Weights of a small transformer language model.
Size: width 704, 11 heads of 64 (1 for keys and values), MLP 2816 SwiGLU, vocabulary 8192, 83.1M parameters.
Architecture: RMSNorm before each block, rotary positions, biases on query, key and value, tied embeddings.
Training: a variant of Muon for these matrices, 903M tokens, 6893 steps.
Each number is 128 + 32 x the weight over its row's rms, rounded and kept within 0 to 255. Layers, rows and columns count from 0. The size above them is the row's rms in percent of the matrix's.

# layer 8 MLP gate, 2816x704, rms 0.0543, rows 180-214, columns 512-575
size [107 101 102 100  99 100  95 106  99 100  97 100  92  94 102 100  99 102 102 104  99 100  97 103  99  97  93 101  97 100 102 102 102 101 101]
[[ 97 131 240 125 129 129  96 132 165 135 147 168 122 108 116 195 143  88 162 120 171 151 209  88  71 121  92 106  99 164 147 138  85  94 142 157 143 143 136 100 115  92 109 182 134 146 108 120 140 135 184 124  97 106 134  42 128 110 149 107 179  91 127  78]
 [134 151 125  92 108 161  72 163 125 152 132 133  69 148 187  91 135 168 133  99 162 166 125 134 105 121 102 115 143 127 141 172  99 100 167 144 112 132 139  87 105 137  60 130 120 174 118  72 173 127 151 133 113  84 103 147 117 114 109 126 138 110 127  99]
 [153  88 118 101 158 113 111 153 117 103  75 126 123 139 107  78 132 118 127 161 145 199  90 140  55  94  97 165 124 179 131 179 136 118 126 159 138  98 103 118  56  97  86 127 129 130  96 106 119 129 128  95 120 142 132 185  95  54 158 120 113 116  77 180]
 [192  96 114 149 128 144 104 125 115 137 134  83 117  94 129  93 126 126 129  92 158  66 199  56 211 137 128 153  79 136  94 133 118 120  81 128 115 180 116  96 101 109 123  90 190 125 100 125 186 122 129 103 115  76 209 146 124  98  72  65 100  96 151 107]
 [ 87 120 132 135 179 133 105 112 119 121 139 145 109 112  89 109 160 119 120 109 153 169 109 130 144  93 144 162 142 121 137 110  87 187 148 123 148 113  95 177 126 123 133  72 138 160 152 130 126 118 184 105 110 106 102 107 155  68  95 122 116 133  75 149]
 [156 125 113 111 126 167  85 130 130 146 161 129 123 189  98 135 126  83 124 177 124 147 165 139  84 140 140 162  73 113  50 160 124 185 178 129 108 133 111 128 101 172 113  78  78 173  96 214 145 143  99 118  86  99 146 162 103 112  74  35  84  96 111 163]
 [197 118 100 167 125 101  90 124 140 150 125 136 126 129 123 129 100 105 132 201 142 156 162 101 201 163 103 105 109  91 135 182 155 156 132 102 146 147 143 171  86 163  94 128 117 147 140 171 142 136 147 121 154  92  96 145 168 158 101 127 202 146 151 154]
 [104  82  98 153  77 104 137  90 109  85  82 153 130 136 111 166 129 168 142 110 114 134  88 184  90 139 106 100 149 104 137 121 178 158 114 162 131  74 108 159 134 113 177 144 170 118 133 135  79 132 151 124 134 181 162 123 130 138 111  85 114 113  98  98]
 [129 111 153 196 154 117 177 157 159 181  68 131  89 137 133 168 112  78 140  59  59 154  89 141 159 128 104 114 100  20 146 131 147  82 115  87 120 121  97 116 136 149  90 138 107 173 165 152  88 147 155 149 127 123 148 109  70 105 143 167  92 106  98 159]
 [160 102 112 117 104 149 136 185  91 150  90 143 184  97 153  93 193 140 137 115  65  98  99 122 162 114  79 113 207 162  96 105  78 168 170 160 100  80 143 127 145  97 158 120  67 125 119 121 156 166 141 172 136 124 138 125 115 130 185 129 111 205 122 107]
 [141 125  81 146  99 141 132 178 115 113  96 164 145  89 161 108  85 161 169 135 116 104  96 121 143 143 146  97 114 127 125 135 122 168 137 156  83 149 176 150  95 141 136 147 187 134 148 117 153 116 132 192 167 125 147 141 183  91 101  71 129 118 158 155]
 [139 175 196 159 138 112 145 111 152 133 133  76 132 202 145 155  84 112 150 116 169  89 122 176 142 154 131 130  97 120  84 101 123 180 186  82 134 140  91 118 103 126 165 105 144 126 154 143 135 157 152 118 106 137  88  92  88 121  86 178  65  86 125  90]
 [116 132 143 165 134 117 125 117 163 163 111 177 143 111  95 139 131 108  92 135 111 124 104 170 172 128 128 143 134 199  55 169 188 146  68 154 136 140 104 144 174 112 152 119 146 117 208 121 112 101  80 101 139 106 115 147 109 177 111  63 151 146 101 135]
 [119 102  93  91 149 110 139 173 137 111 152 113 158 198 114 135 158 102 117 135  67 165 101 104 149 126 120 159 120 133 133 146 126  99  90 136 120 112 156 138 114 213  83 152 194  98 114 117 141 114 123 152 126 142 175 138 136  98  97 176 117 150  80 105]
 [ 92 123 127 189 137 138  88 150 203 165 140  88  86 151 182 164  89 186 162 133  97 142 114  62 127 141 119 111 164 199 162  88 133 101 187 125 182 153  93 158 128 143 118 138  96 106 120 152 106 117 146 187 165 186  98 103 108 139 118  99 134 102 159  91]
 [117 116 126 115 136 125 133 121 179  33  77 140 164 153 171 110 185  94 142  75 155  45 121 112 141 148 129 136 183 177 124 126 112 184 210 137 145 140 103  87 150 146  89 184 126 115 153 152 149 119 137 117 154 120 130  95 162 103 131  96  70 166  91 101]
 [112 118 147  81 141  77 176 132 145 157 116  78 133 174 100 139 142 156  88 123 170 105  97  81 131 183 129 123  96 155  84 120  80 241 162 155 149 138 135 127 159 151 136 161  50  95 167 185  97 142 169  72 129 133 122 110 196  91 170 166 107  92 181 159]
 [129 143 198 166 133 145  85 132 117 164 134  86 116 188 121  87  91 133  77 134  84 121  87  91 137 131 153 140  97 152 102 125 190 140 123 131 169 150 119 122 136 151 154 166 131 141 140  49 133 148 114 127  89  58 154 161 116 160 177 129  78 119  82 139]
 [145 120  52 125 138  80 137 140 127 143 175 132 114 103 104 122 146 120 137 134 139 118 133 169 140 144 140 121 142 144  89 133 162  97 143  92 140 134  80 144 142 128 134  59 139  74  81 124 158 141 136 198 123 167  76  85  76 159 102 189 114 153 109 135]
 [102  52 106 134 142 118 110  90 131 133  96 125 137 125 143 143 163 170 117 120  83 107 104 137 160 121 136 115 134 110 104 147 125 146 156 136 132 149 116 112 100 115 157 118 159 117 128 117  97 158  92 159  81 158 142  89 192 144 126  51 175 148 177 134]
 [180 164 121 130 160 121 133 129 106 145 130 142 190 121  89 132 126 134 145  58  93 165  94 151 112  35 144 182 149 119 134 147 166 125 110 129 102 166 135 101 147 172 114 148 112 188 163 129  95 133 112 134 104 109 144 154  88 156  86 109 138  75 131 130]
 [144 121 105 109 122 154 119 116 196 175 130 105  77 140  88 177  88 193 110 146 167 179 135 121 127 190 142 169 108  94 141 153  89  94 161 182  68 140 103 127 100 153 115  70 150  88 121 183 161 157 137 159 198 163 101 111 154 139 173 186 131 150 188 150]
 [ 93  87  93  83 168 161 149 109 170 129 132  91 135 167 115 150 103 132 140 156 160  74 196 139 153 147 136 114 150 144 159 107 152 131 115 134 149 125 173 152  96 122  63 123 154 151 129 167 182 170 141 109 188 153 149 152 149 124 112 110 121 112 102 181]
 [170 148  86 105 211  89 169 173  85 131 162  91 127 150 167  63  72 117  80  92 128  80 153 103 119 122 123 145 170  99 133  72 157 146 174  93 109 121 109 132 132 149  97 150 150 121 163 146 155 132 118  99 112  75 151 101  96 118 149 135 120 123 137 128]
 [100 130 206 135 170  94 121 116 123 130 118  87  34 112 123  84 130 109 133 144 152 135 139  98 102 170 145  76 113 187 107 157  92 153 129  89 134 196 113 147 104  91 148 151  85  80 147  89 126 133 138 106  74 213 135 158 157  75 156 113 123 174  96 168]
 [180 159 150 106 177 113 103 186 150 171  92 142 131 194 121 134 129 107 128 153 154 143 133 109  94 114 120 136 173 102 101 126 149 157  87  62 125 156 111 152 197 120 155 153 215 102 122 178 107  93 153 119 102 158 120 109 131 114 122 103 108 132 168 142]
 [155 124 125  71 177 131 102 131 150 176 134 100 113 105 157  95 105 140  82 110 139 128 161 153 110 145 168 110  94 113 127  92 179 105 115 137 156 148 181  94  96 125 155 146  80 151 168 115 106 114  90 126  97  89 105 144  93 168 150 150 138 158 129 122]
 [165 188 115 151 153 114  77  74 140 186 182 116 104 140  84 134  94 102  66 142  96  98  92 133 219 153 102 118 133 144 127 145 168 114 126 168 152 128 184 135  76 194 142 175 179 192 123 105  90 125 110 159  87 126 125 132 123 210 133 145 108 143  97 112]
 [198 108 148 154 151 128 100 168  86  96 211 125 147 165 127 114 152 141 153 120 200 172 138 111 111 148 124 105 184 140 104  95 161 107 192 189  76 171 134 161 125 135 186 105 172 122 104 121 144 128 143 142 129 153 114 175  84 152 107 129 118 119 128 168]
 [139 149 146 118 172 143 115 119 134 187 168  91 122 148  77  88 193 138 135 137 128 164 122  76  89 136 129 196 134 100 129 102 164 107 174 156 116 132 193  87 141 157 114 133 174 156 113  87 106 127 107  70  43 149  49 143 107  80 105 161 132  82  94 110]
 [138 115 114  95 172 109 168 132  84 124  99 152  49 106 118 116 169  96 158  97 105 132 106 122 168  68 125 147 210 126 148 147 113 148 113 116 144 133 134 149 127 147 159 191  98 112 183 154 124 157 189 185  65 145 141 157 112 145 123 143 142 106  61 126]
 [153 149 170  95 110 114 150 151  96 119  71 128 137 135 166 136 143 120 162 101 172 110  93 170 112  93 126 167 136 150 107 123 119 173  76 175 153  91 124 197 176 171 113 106 116 107 162 157 172 120 142 134 131 120  97 133  43 149 107 141 134  97 105 106]
 [ 95 109 145  77 114 165 153 162 120 104  90 145 155 104 109 108  92 165 140 165 127 106 102  52 161 149  79 120 178 201 187 158 118 175 121 161  77 140 141 104 126 154 162 127 115 150 182 128  89 146 186 145 125 180 181 146  92 116 153  77 127 218  51 115]
 [123 146 194 122 126 126 179 153 138 111 135 172 117 152 112 123 123 118 112 171  87  92 153 135 106 110 215 165 142 140 123 122 100 137 174 167 115 170 109 174 141 129 142 133 104 144 112 194  97 144 111 128  86 121 180 119  85  85 210 145  79 143 108 134]
 [128 106 129 120 167 134 151 117  92  87 137  62 183 102 183 182 182 115 110 104  82 124 101 100 108 120 106  93  96 172 131 107 115 187 122 137 121 123 134 143 126  73  98 190  63 122 131 120  92 168 132 111 172 125 116 148  69 138 148 116  84 140 120 182]]
# layer 8 MLP up, 2816x704, rms 0.0561, rows 180-214, columns 512-575
size [107 101  99 100  98 101 100  96 101  96 100  99  91  95 101  99  99 102 105 103 102 100  93 103 101  94  95 100  96 100 101 101 101 102 101]
[[153 166 145 127 123 136 105  67 116 110 133  42 131 165 158 135 184 164 156  91 166 142  93 144 153 156  66 119  85 157 120 126 156 154 110  84  88  76 190  97  77 132 180 131 133 126 119 155 152 113 146  88 137 143  97 139 140 183  82 123 169 109 130 137]
 [141 111 142 104 109 120 122 157 149 136  51 123 140  94 103 134  58 108 138  64  86 157 144 112 109 144 123 163 155 124 125  91 156 142  95  98 135 114 132  74 125 114 179 151 199 118 139 138  68  81  54  87 165 144 175 198 167 171 126 166  89  84 105 119]
 [123 106 152 173  75  70  79 178  88 135 123 110  70 146 119 141 101 118  98 130 206 152 117 107 103  91 223  76 172 125 153  66 148 142 142 150  97 132 128 117 159 173 149 151 127 158 113 112 126 144 114 106 136  99  96 165 107 124 107 139  85 124 104 119]
 [ 79 114 151 127 116 148 138 151 141 169 160 103 108 126 164 133 120 158 183 164 129 143  71  88 135 140 145 127 133 151  84 100 156 151 133 165 103  74 119 139 181 138  76 128 150 118 137 181  70 124 144  93 104 178  75 100 174 183 155 122  91 115  71  69]
 [124 117 123  75 152  88 122 125 139  67 108 122 131  76 130 154 146 158 155 107 155 123 119 100 110 132  69 136 188 190 148 115 119 174 102 130  69 111 101 136  89 152 123  99 129 130  98 118 172 179 102  87 139 153 153 159 102 106 125 106 175 157 141 137]
 [158 138 116 106  95 116 137 134 145  74 113 145 173 177  79 154 131 162 175 153 118 169 125 168 113 167 105 138 167 125 125 129 139 158  72  63 139  63 155 110  98 132 173 134 117  93 100 109 161  57 141 117 158 140 169 130 132 200 102 133 103 137 125  92]
 [114 104 121 122 127 148 111 169  95  53 126 141 155 135 130  82  72 129 120 125 125 176 145 117 175  95 103 199  74 125 110 166  88  85 131 186 120 118 106 124 111 193  91 176 149  72 152 140 159 137  91 127 130  92 128 108  90 162 133 113 102 188 158 152]
 [141 153 154 166 121 136 108 130 104 109 140 152  64 114  75 149 109  94 152 114 102 121  80 161 115 163 123  42  91 146 109 126  82 117 105 144  91 119 152  93 110 136 183  99 132 109 170 121 114 118  45 145 112 186 142  88 123 186 162 141 185 171 142 152]
 [117 117 164  93 104  95 109  65 158 146  88 137 139 107  90 105 132 110 119 122 137 131  99 131  88 145 117  85 106 146 161 155 108  83  80 137 124 113 140 112 124 215 137 118 136 125 153 112 101 132 168 106 123 138 187 151 117 100 111 109 141  78  98 159]
 [181 125 148  79 104 123 112 157 102 137 143 129 208 166 109 153 152 128  81 141  91 201 146  86 143  99  63 114 126 142  97 137 147 101 133 155 200 143 102 108  72 112 113 164 133 163 173 118  96 151  90 109 114 155 117  99 179 130 165 133 129 117 186 171]
 [115 120 143 159  97 231 141 112 137  83 164 127  99 144 156 152 140 153 181 176 127 148 119 143 156 128 179 177 112  88 177 131 115 144 150 131  85 207 127 140 100 122 144 142 135  93 140 133 218  99  58 127 119 123  92 149 179 137 121 117 174 123 158 130]
 [160 130 118 148 134 199 145 138 138 117 140 145 137  53  94  59  75 133 109  97 113 154 138 126 128 169 127  87 150 125  96 109 124 140 153 152 166 123 161 169 172 155 172 126  66 108 155 140 185  71 141 110 153 164 109 108 157 126 126 111 122 141  60 127]
 [182 117 142 116  86 162 122 160 138 127 190 160 139 173 129 148 169 129 112  89 124 152 127 181 154  67 140 147 155  81 117 150 159  58 174 150  99 158 170 110 115 108 150 121 126 113 133 115 181 118 119 107  49 148 134 130 126 111 107 152 140 113 141  94]
 [107 113 164 117 113  77 178 118 126 124 135 165 106 128 135 158  88 149 110 164 161 145 154 191  78 164 147 112  85 149 135 115 169 151 114 117  96 143 121 160  75  90  95 159 103 115  85 124  88 163 159 151 101 197 129  12 108 162 101 139 181 159 132 152]
 [152 142 113 108  57 178 101 164  85  78  95 126 144  94 145 114 151 100 124  88  95  94 150 177  84 127 135  78 135 118 132 162 179 137 122 101 132 177 104 113 166 198 133 128 169 187 159 157 125 187 190 107 122  91 152 169 110 113  96 109  88 160 118 161]
 [156  97 105 122 121 158 109 139 168 176 112  95 143 148 124  91  95 165  93 118 137 155 183 178 161 138 171 118 159 142  82  54 104 106 152 124 136 141 137 163 155 161 127 169 149 113 168 186  92 163 184 122  79 116  94 126  66 122 155  40 108 150 166 178]
 [143 102 198 144 137 108 169 191 151 106 112 131 105 160 127 136 139 180 143 156 110 136 119 154 106 147 168 114  85  93 153 160 113 149 111 189 114 167  97 108 133 121 103  48  44  84 187 167 101 119  92  87 149 125 119 107 169 153 126  72 113 115 104  85]
 [143 137  94 119 137  69 170 188 126 122 135 109  93 146  79 153  78 148 113  92 104 185 110 121 146 117 177 156  78 139 178  63 186 145 143 196 148 170 142 134 107 147 166 132 161 160 100 115 118 141 147 136 110 145 158 153  91 136 135  80 122 155 136 105]
 [102 128 158  96 115 121 108 130 178 133 126 112  78 131 113 165 104 164 138 119 142 172 193 117 142 184 112  85 116 136 185 106 119  65 151  88 123  97 118  82 170 156  94  50 144 211 178 132 108 111 145 118 136 116 124  47 152 130 136  97 144 142 111 179]
 [104 113 121 151 204  88 121 185 154 136 131 111 127  64  90 151 160 129 133 143 142 100 113 175 109 100 105 159 105 107 107 154 165  94 118 127 171 131 189 111 135  95 102  92 221 138 167 183  46 134 116 196 140 107 119 169 105 112 110 114 125 125 121 164]
 [146 159 156 102 121  99 116 166 127 189 162 161  93 129  93 114 100 147 142 121 108 100  98 198 172 117 166 131 130  71 154 126 136 129 145 101 135 117 157 161 120 126 105 160 128 133  97 139 134 140 145 104  89 137 152  99 118  79  63 183 147  95 101  81]
 [211 143 156 128  89 133 168 135 164 109 120  98 110 128 183 148  85 160 140  91 137  98 172 181 126 173 142 141 178 124  66 153 156 146 130 141 117 162 131 100 106 149 127 141 136  54 107 170 113 110 195 158 121 136 120 105 151 133 103 128 161 111 114 138]
 [125 103 135 149 123  98 139 186 103 116 130 103 151 130 121 199 118 173 121  90 120 134  95  41 186 109 185 143  74 133 193  84 134 105 179 141  90 152 187 154 158 136 131  98  99 153 130 153 138  92 135  98 108 108  95  98 109 140 132 140 120 121 109 153]
 [152 133 149 107 104 100 138 176 136 105 203 105 173 184  86 107  61  93 123 129  90 134 115 165  84 140 122 161 141  99 137  74 128 113 149 175 145 131 128 110 125  88 107 165 155 130 126 117 142 131 200  36 161 126 136 154 121  96  80 145  80 146 194  62]
 [116 130  98 120 191  63 119 111 110 163 160 164 116 116 117  92 135 129 110 104 107 161  81 108 127 122 137 139 132  88 125 148 162 119 126 116  72 208 139 148 144 171 110 150 163 144 113 120  54  92 156 172 142 155 100 125 174 169 166 113 111 118  85 107]
 [115  91 119 124 160 153  46  57 194 165  94 130 160 153 151 137 142 103 158 126 133 113 149 156 129  71  93  60 164 147 124 121 127 107 161  76 154  95 131  91 155  97 106 121 104 117 162 146  89 126  88  61 119  87 124 132 104 142 123 135 120 175 110 121]
 [124 113 119 121 147  84  92 159 120 128 150 106 113 167 135 101 143  88 173 171 121 120 120  72 135  64 166  93  90  89 136 139  83 118  99 140 183 155 139 143 152 169 129 104 194 145 178 129  89 168  97 120 156 135 100  99 146  99 150 138 102  99 161 185]
 [132 107 127 174  86 125 116 125 183 119 156 118 147  86 118 142  67 108 107 115 134  96 133 120 139 119 173 158 147 163 170  83  32 134  75 169 155 145  96 114 157 100 134 108 128  88 147 179 158 125 121 202  66 140 190  97 184 132 145 140 163 150 112 141]
 [124 141 202  99  77 176  92 153 133 146  66 174 177 112  73 151 200  91 200 180 137 112 194  98 155 124 129 125 103  93  85 159 114 166 157 137 137 121 156 135 120 114 168 162 111 143 106 120 102 111  83 165 128 112  58  54 138 125 151 178  92  81 132 100]
 [110  89 124 130 161 146 114 124  79 128 104 135 184 169 140  69 131 151 151 119  83  77 102 209 136 133 139 139 172 177 156 127 151  94 142 162 165 208 126 150 165  99 136  83 176 180  86 123 157 111  74 149  49  80 129 107 118 107 166  86 117  47 136 122]
 [139 131 118 119 145 195  95 122 154 110  89  92 129 144 139 131 143 126 124 169 145 142 141 102 118  92  89 151 117 177 128 129 143 107 200  84 170 116 195 132 130  61 129 143 152  37 178 136 232 100 160 166 120 208  89  62 106 134 128  68 109 143  68 144]
 [145  91 165 100  98 158 130 157 103 167 130 134 166 141  85  78 150 107 136 106 126 177  84 134 125 121 121 118 110 104  43 128 113 135 102 153 152 125 216 134 143 134 150 134 164 142 141 169 141 129 124  84 142 102 144 174 107 150 117  96 102 164 153 160]
 [170 163 158 118 153 116 125 129 173  86 124  87 109  95 154 105 159 120 103 154  98 149 112  74  95 157  96 148 117 151 145 134 120 129 134 151 149 196 122  59  39 176 136 118 129 126 139 193 107 132  59 125 126 148  95  96 151  76 166 106 155 138 121 139]
 [152 116  88 126 129 148  95 139 129 185  93 101 136 130  96 140  65  95 163 116  98 118  80  94 157 136 101 150 132 132 159 157 146 132 147 115  82 100 180  95 134 128 114 116  90 120 115 149 123 202  83 127 102 157 109 129 128 183 126  55 125 186 148 149]
 [142 155 173 130  62 114 171 152 132 154 103 109 148 158 110 149 147 133 185 145 173 102 127 142 125  71  93  93 144 125 107 150 120 114 191 119 125 121 118 214  85 117 105 141  58 120 132 144  89 134 187 129  63 122 162 139 158 204 101 116 138  89 128  55]]
# layer 8 MLP down (transposed), 2816x704, rms 0.0813, rows 180-214, columns 512-575
size [106 100  96 100  95 104 100 100  96 100  99 101  88  97  95 102  99  96 105 106 100 102  97 108 100  98  87 101  99 102 102 100 101 100 106]
[[123  89 157 149 135 144  37 154  62  79 112 108 158  82 173  93 103  95 108 142 127 146 143 128  95 192 135 106 131  93 118 129 108  91 142 128  91 121 148 120  72 135 169 106 140 148  85 105 165  47 135  77  87 115  74 151 169 109 146 143 112 101 175 133]
 [148 136 132 131 107 145  64 139 152 159 101 112 129  94 109  56 149 156 173 124 166 130  77  54 208 124 102  90 122 152 101 148 102 149 150  82 133 132 131 100 133 140  80 137  97 112  96  78 135  74 140 108  80 118 132 140  98 186 105 130  78 142 127 154]
 [158 133 114 111 128 162 120 116 140 156 126  76 122 188  84 189 154 110 108  99 126  79 113  85 120 164 109 137 124  43 127 128  86 148 109 129 128 121 151 156 108 161 179 119 111 116 227 150 140 137 155 121  88  92 112 134 140 119 161 107 152 140 165  93]
 [150 170 147 173 119  88  82 128 128 171  91 152 146 135 106 124  82  97 121 113 136  95 115 156  76 149 181 186 142 128 142 132 163 172 159 133  77 177 113 134  69 149 156  79  99  47 131 173  88  87 152 105 135 130  79 142 119 149 209 136  93 129 108 126]
 [122  51 145 118 195 131 111 171  94 139 138 129 165 160 158 150 145  87 120 152 114 128 162 132 105 158 157 160 100 118 115 124  95 151 106 137 118  97 186 172 140  49 109  85  63  85 119  98  76 134 119 167 170 165 134 105  49 134 100 123 122 149 168  79]
 [139 101 147 131 144  73 152 149  98 123 118 200 197 105  71  92  72 170 196 187  70 106 146 138 150 109 141 145 151 103  98 120  84 125 107 127 147 117 107  71 143 136  88  81 179 137 127 168  94  75 111 174 102  61 106 132  79 150 161  73 167 150 135 120]
 [110 109 167  97 110 127 134 169  81 120  80  52 145  63  99 110 114 150 130 169 107 117 117 131 111 116 168 160  95 171 125 126 177 165  72 185 142 114 138 110 124 169 113 140 149 171 136 167 104 107 149 122 135 160 146 131 115  82 137  99  99 131 165  93]
 [100 132 154  94 105 186 134 120 153 121 140 135 124 171 129 115 102 131 196 136 142 106 156 179 102 108  71 104 117 161  90 166 173  96  95 201 120 124 122 118 115 177 176  86 104  98 142 198 107 144 146 101  94 131 192 115 112 135 131 149 172 164 155 135]
 [172 143 202 110 120 147 126  69 158 125  73 101 128  59  57 192 144  98 161 139 146 124 113 112 177 202 133 129  66  44 173  77 102 128  86 146 138 116 178  90 129 159 127  95 141 149 154 110 127  90 158 128 122 133 144 128  85 177 166 119 117 127 110  92]
 [170  94 151 115 120 106 115 122 114 131 128 111 167 172 111 118  97 125  98 146 145 114  89  94  92 142 125 141 145 171  96 106 133 117 134  75 137 109 123 169 112 130 147 141  81 116 223 174 124 168  95 138 107 164 134 145 123 124 147 183 120 112 168 109]
 [126 155 114  72 144 189 149  76 171 120 153 184  41 129 197 172 140 142 163 126 185 148 102 160 136 153 170  89 132 110 101 116 134 128 146 130 159 129  83  77 113 155 119 103 135 102 116 156 146 112 140 114 116  97  79 111 111 137 105 149 143 110  85 114]
 [203  74 136 105 125 236  79 185 144 132 144 159 121 119 139 120 130 165 119 146 112 162 128  96  85 210 125 121 183 113  93 122 170 147 146  82  55  98 146 196 147 188 141 141 130 188 106  65  86 132 133 189 118  87 119  90  86  94  89 152  87 123  56 111]
 [169 180 176 125  99 108 152  87 195 116 137  78 117 105 170  89 119  78 189 127 130  89  76 163  97 165 157  85 135 125 134 122 194 181 122  83 145 153  49 135 201 109 117 100 128 134 140 159  66 158 204 118 142 140 181  93 103  48  94 120  89 163 106  92]
 [142 144 130 116 168 137 142 138 143  78  57 160 169 160 110 109 109 165 128 118 142 127 125 106 113 122 160 102 150 144 128 143 130 129 105 154  84 152 133 122 137 128 122 122  89 130 162 141 117 218 115 136  94 134  77  96 132 150 124 146 176 137 155 140]
 [ 83 131 186 128 117 201  89 184  88  69 123 126 151 151  84  62 117  79 110 140 127 147  54 166  85 123 124 118  88 176 165 135  96 114 169 156 106 147 168 132  76 169  44 125 244 168  91 142 141 139 143  98 130 100  59  86 199  85 131 154  86 108 124  87]
 [116 154 121 174  86 140 135 182  93 149 123  71 110 107 153 117 141 152 117 152 137 152 139 104 145 127  78 109 135 110 162  87 121  59 135 123 160 191  85 117 111  91 154 120 154 129 104 113  56  86 144 119 187 188 149 191  72 129 125  86 115 102 141 141]
 [166  93 193 118 187  99 133 154 117 100 108 141 147  95 129 134 122 109  86 132 194  73 106 137 155 142  45 163 139  74  96  74 129 176 102 153  78 136 124 131 127 166  75  93 121  96 153  81 139 170 117  91 163  89  92  69 178 139 156 143 105  54 172  77]
 [141  93 127 145 100 107 111 131 179  78 146 141 117 121 114 136 116  56 166 145 105 141 111 147 133 147 191 103 127  83 101 118 151 142 135 177  82 165  54 110 111 130 105  93 167  96  68 154  98 126  84 147  84 114 163 123 126 153 101 136  98 191  40 119]
 [122  88 134 141 165  72  62 169 144 166 133 174  84 132 142 144 127 170 140 185 184 195 199 119 126  88 130  96 173 124 125 149 148  93 142  95  87 141 140  97 132  82 136 106  95 137 153 182 142 110 140 103 120 109 116 108  92 134 135 153 164 129 115 184]
 [114 144 138 136  88 115 104 117  99 114 127 119 114  70 115 146 141 135 120 149 101 135 153 160 123 100  70 107 117 115 150 142 101 135 158  86  91 162 152 101 198 105 112  92 124 118 130 214 128 140  93 170 145 116 150 142 218  80 120 140 139 137 160 141]
 [133 102 180 122 102 140 192 115 144 153 112  87 158 111 140  80  96 159  46 122 153 143  94  74 151 123 105  95 169 129  98 163 147 119 180 120 154 172 125 193 133 173 118 132 137 115 124 154 113 143 179 163 133 137 116  82 172  74 113  60 130 140 137  86]
 [123 156  46 103 100 139 188 132 110 131 145 133  95 126  48 172 138 117 112 153 112 141 148 127 101 171 181 133 103  89 151 115 169  67 120 130 133 132 165 170 120 148 157 127 152 160 122 118 133 169 153 121 117 158  85  86 121 113 128 149 102 122 157 168]
 [129 124 197 163 128 174 104  62 141 166  67 114 147 139  54 102 116 178 142 105 162 110 105 119 224  83 140 121  94 148  86 143 181  95 143 126 171  77 107 209 163 134 128 116 134  98 103 110 127 115  95 105  93 100 105 131 134 109 160 126 147  98 105 137]
 [ 83 155 147 141 165 130 158 117 171 154 106 135 133 118  61 129 109  92  92 118 150 199 116 117 105 179  65 158 174 146 178 139  95 108 124  76 139 150 130 150 142  83 110 135 147 137 135  99 155 127 137 106 130 141 169 159 109  90 163 105 118 140 169  60]
 [114  87 175  55 113  94 168  69 153 155 104 151 124 120 118 169  96 168 113 100 100  92 124 148 177  75 126 102 140 121  95  86 196 122 176 140 123 165 130 109 131 119  60 111 108 112 152 130 189 134 176 127 152 119 159 130 203 121 171 185  70 101  65 162]
 [168 112 119 126 162 170 170 128 160  94 173 156 162 151 144 136 136 153 150 227 122 108 116 125 128 117 113 147 107  99 125 147 109 107 123 115 183 199 129 140 151  40 130 137 141 157 158 137 133 166 142  69 125 101 107 132 129  78  95 159 116 132 101 159]
 [111 160  69 123 126 122  65 161 117 173 118 149 173 105 137 112  43 133 191 122 115 147 126 142 172 154  87 153 121 175  88 113 165 108 167 162 108 122 132 105 123 103 113 161 154 102  79 149  64 134 154 147 106 124  83 161 140 151  93 115 116 119  81  66]
 [123 124 125 107  96 133 155 113  91 112 152  95  75 113 129 122 134 178  93  98 155 166  91 152 147 127 165 158 163 147 149 149 128 117  81 141 154 121 149 152  84  88 106 104 123 118 130 138 151 120 120 200  80  93 140 159 167 150 127 103  65 150 137 135]
 [153 146  59 155 142 115 120 124  91 103 161 141  83 149 147 168 161 159  79  72 165 145 139 131 108 103  55 107 202 132 131 126 129 133 181 139 104 162 102 138 129 109 134  90 100 106 163 188 135 147 152 101 130 144 119 143 137 171 174  86 119 131  94 104]
 [ 49 133 120 165 129 151 102  75  53  83 128 124 132 184 158 113 118 187 170 141 138 104  90 152 123 155 176 134 152 108 135 182 175 104 140 166 154  93 109 212  81 128 178 143  97 129  99 138 129 101 109 102 194 109 139 190 133 161 144  85 148 198 143 124]
 [147 141 149 110  96  90  91 162 129 159  61 151  86  49 169 115 113 161 130  96 144 135  88 127 125 138 134 204 125 143  98 151 112  83 184 181 139 113 110 118 108  78 214 149 130 124  99 122  59 102 148 114 122 150 108 148 147  97 125  95 135 114 107 132]
 [168 132 123  76 122 145 136 141 141 178 122 157 159 105 145  65 151 134 113 126  90 126 128  31 127 145 123 171 109 167 128 151  81 122 144 102  36 138 169  99 156 164 123 151 205 157 150  89 127  94 159 121 142 111 119 132 127 182 148 110 149 138 142  90]
 [142 172 100 120  75  86 105 120 117 147 142 107 129 112  96 184 156 138 118 149 193 130 146 140 145 131 120 165  97 145 142 150  80 142  35 106 121 177 140 167 169 104 176 148 120 114  92 141  82 177 159  92 142 104 177 127  96 136  91 165 131 109 121  53]
 [ 78 133 113 162  68 118  82  99 152 102 123 168 137 130  94 181 126 105  89 151 152 159 120 197 103  89 106 118 137 122 123  68  93 162  78 128 144 122  71 124 148 115 126 163 158 162 108 114 121 121  85 115 146 148 137  41 178 146 150  79 123 145 101 135]
 [170 139 139 165 111 162  54 112 102 120 150 115  41 184 139 139 119 137 138 133 157 114 105  97 160 106 120 195 108 161 156  87 156 146 112 105 143 130 182 116 113  95 114 161 140 119 115  95  86 127 153 146 140  90 105 116 129  91 178 168 113 152 126 116]]